config.toml
d_model = 192
d_mlp = 768
activation = "squared_relu"
norm_eps = 1e-05
init = "uniform"
init_std_o = 0.0
init_std_down = 0.0
optimizer = "adamw"
beta1 = 0.95
beta2 = 0.98
lr_head = 0.00534
decay_fraction = 0.482
final_lr_fraction = 0.0
steps = 8051
Each number is 500 + 25 x the weight over the matrix's rms, rounded and kept within 0 to 999. Layers, rows and columns count from 0. Numbers have three digits each.

# layer 2 MLP down, 192x768, rms 0.09, rows 132-191, columns 576-623
503475498526504492503500493431511506464504529497523508457493550494445497544504498497455498500498502509496477503486579497504538474481515495500506
495445500461484508511500503481465553537536562498469513461505503509459500463517504501467499502501498482523452501512501514498495519454487498471500
504520503562607498499500497455451422436478495503518497502471566501493505477501503507469499498502499534507493503491461503503524499481540512553506
501463491494487506503500500484526443425471475506559498548492534504485512542500505507467502501501500512497492492491475503502463414456468494496503
502496504471508508511500507496505484510545509503472515468481475508506487453495499499477490507504498479492466499496465515491541458565533509478503
515539498504506498485499496532465510550520446498451498472513523501493519473502494504487499497507506453492434498495495512514457455483487488495493
500558503499550493491501503527596547529483526498545508497537464496523496482503500498542497501508501527498468488502478509502482450495501493535507
509486493482549497508500500553486521564465527498553506506529536491540498548491499494571505489494503441506525499505518510502496578510514505473499
511473506526519508515501503545521554496514496505522520523532558513569491573506500495525504495499502540500473498498483505500556519556522511509497
499492498468487492511499505477525547527433504495491476430540486502492501543498501500470506497508499421502441494487428521501487508431531488493497
513434500493586503469500492516471507486448484498502509559485420497479495510491496496457497496518498561495502497488496503498528499548524502492506
491497496488502489502500499469465488486540479507513505473601576503471511501501505499485496505509499505511536494491488503504465576521467499524498
506493498450477497493500495475494435445510458488504491502520452501531504492506505500481493512505502439491463503514533491503526481517549500545503
511423506484474495502500498461485500569462524499432509515496484519419498565496505497513503500500500522494448512480495496493417542475495500497494
506478500498506510511501504510503453417538528493482498581473484507501512457495498505523505500500499489512476496501459488503483488507500499507502
500435499478533499520500500455527468496467510495457485469555512507464501513493506501503498497479499506507543504501464484494446491460453504475488
491507493440542519510500501500491538516502560504569500530422486494509507473504497495555500499496502505501515498499563479504509532541467504534494
506452504501523497490501507411455501489511463499502496449409504492464502426499497508520491500498498489490444498498441503491508450562496494453506
486485505521533501499500507554486471457467541505514510495529475499502497466507507495513509495484500433508455507483498509499510471517500510475509
517493502484534510479501488530481532571445528494545505455539466505495491533494506503443502498502497491509464500504492494500473483531510503487504
498478510569443516511499486505525469463565537502533500527571522498522494510511497498558497502494506517509525507514550485506549585510477508493503
512496497615539505514500489487536441512516517503504513555496530502481499584513501496514491501495497522518492505509459494513529470446527499500499
501468507459471504512502505483525442510519527493483518526528480495538511466489501503524509490502502532503477504481442507502490473536584500496511
512508505565530504500499495478509467522533503500408507513508478497469511449495501502481498502506500464493473505483436500501511501483474495514505
488513501516473496497502501536525486529541468508536501473545534500516494495502498506512499507500504526499488497494527508501511457526505498522501
509528499457517499498499507536532465516510509502535500483507493494470494465491501498516498499506502445487523502508535519499471495549470496466506
489501512460509513486502501515515547559505552502441504510484493506536514533503503511441506496509493464515455509513472488499499534511601500515506
498490491491528499467500495515501522498517546508536509525462569508471500543484496499493502496498500508510480500490431510503513491576554505526501
518437510537558496503500494472528499473482479495438484481507491499487492533502503498478505501497496517502511501509464494491407482441508490487501
506514500507456506513499504418498521540478532493430492467550487504470514513504504503509498505507496525489505506510491502508517498520531499522509
490503511523573502480500499547473499467547509498554498486538500503590487517489503501529504501502498508500434501519498473506439478466526495505498
503493503482520499513501500453521461516521449494518507544529483497492483516507500507510501501496509549515501503503511512494455479479530501531498
491474498511450503504500510626520521480469496506588495572485515513520489532511501495596504502500505486500556504497557507501484447507467512453494
481458498406457496495500509506469539519534444496538498560464427484488502446492496497505502502501502441489478506513508493509458459488493507501501
507562492522491510499499501517483529517517509496486492480495520497499500503484498500479499502502501523496452504492448497492524492515526485502504
497528495470528507511499503505521568589462544499541499480435432498515508510494499503478502502507505576506552489493500508501519508565524503526498
508484497456450500495499486518490520539518523501443499451535496494499508497493499506448508507502502564505521500515478496494509546506530493488500
489521506511552505530501504476535474513507533500504491509575449499558500438484501506534506499500500489517514496506480493491510486531505507494510
502465492460523510497499496468408612513510286496421503407522506491552512420508500500413501496504493566502451501494423494501535394464499487495501
498494499543468488508499487477513477448492480492526497528555513510482511509505496504451505506498500483495504502482464494508520524417437517488489
505541501561524493485501497527484529575504557499489500480485485490584496496489500493500500497498501533487512508503475482495547444563495503489496
498572499461500493494499501487515485483449553514558506480508484500448512515508497504566499503483500526495527497500529504507432506516519504512494
496535501458494491497501510504592527456476446500541514520456480510481503510504499498442498504505497504488434506502526505504496527542467494529495
504489492483444489505500498559468519466506493501421501558488539509494489508486500507490492506495499495483504497476500486492522478542534484499502
492550502495459501503499497530455466490523529497448504504466547516451499514501509497573497490483496441507487503515509500508540460507540500502503
504452496518548508503499501385499504399462505507517496489472518503549507494493498500531500500506503514513484490505510495494441524501496504494502
510530498613548489506499500536481519467519476500471499467514513483552506531498500495543501497504504484499484501496540507508555429487500495509501
502466491491471500510500501485498449498571507502436494515454497500575499462497498500504498490491503483503554498501501485502456444460507503491503
494477497568497509483498496468463545495515530496476512485366515500513510482498496504468506500513502469496535506489509499503582527450543509461497
504486509494478501505498498497523524447461513497459504535494491489511500487484502505411500499491503530503536502487436504496529510521509507525492
487555508553613494509500500493542510557489496503523495528456477487488489474503503503507504505494500539518465498503528504506471506470459507501493
510464519497467511487501495476504509423534524497492503565467501496559480475485498498606495502504501519495501503514571498500529504444573514524504
497494511532537502515500510423526481440534463498509495456562541495558502542493498497547504506494502495506579493488516511501484507410491497504498
508490501540531505493498497451482468452449447503521481473465599494502513546508502508514497497507497501506528498525452495505528464507574499523500
501489513508583509487501506542508530483517475500470505488531489501433495450502497493524504503500504532494480503491512494492503512521478498463504
514461509481443504493499506509479536432546528500505487473522476498504496517492500499479499492490499498509475506507485485497523464456553493482502
501497502505515491495499501512528427480440481501542504473456549489448496503494492498523498503496501470511469493483471499494503538492460491504502
491554511462452503508500504446488526504480508503511495513473466489475506478490494501469502498492502517504516498505548486505491491474481506525496
507508508473470497485501498543505442484543516503522497514477510502462484488491499510500488509507496502519521495497483501500553584510547508497507
496555490508534501517500499491505478456469557504492507508449522505495481570489498507488498493506503513500524495519480492490555451491548503481506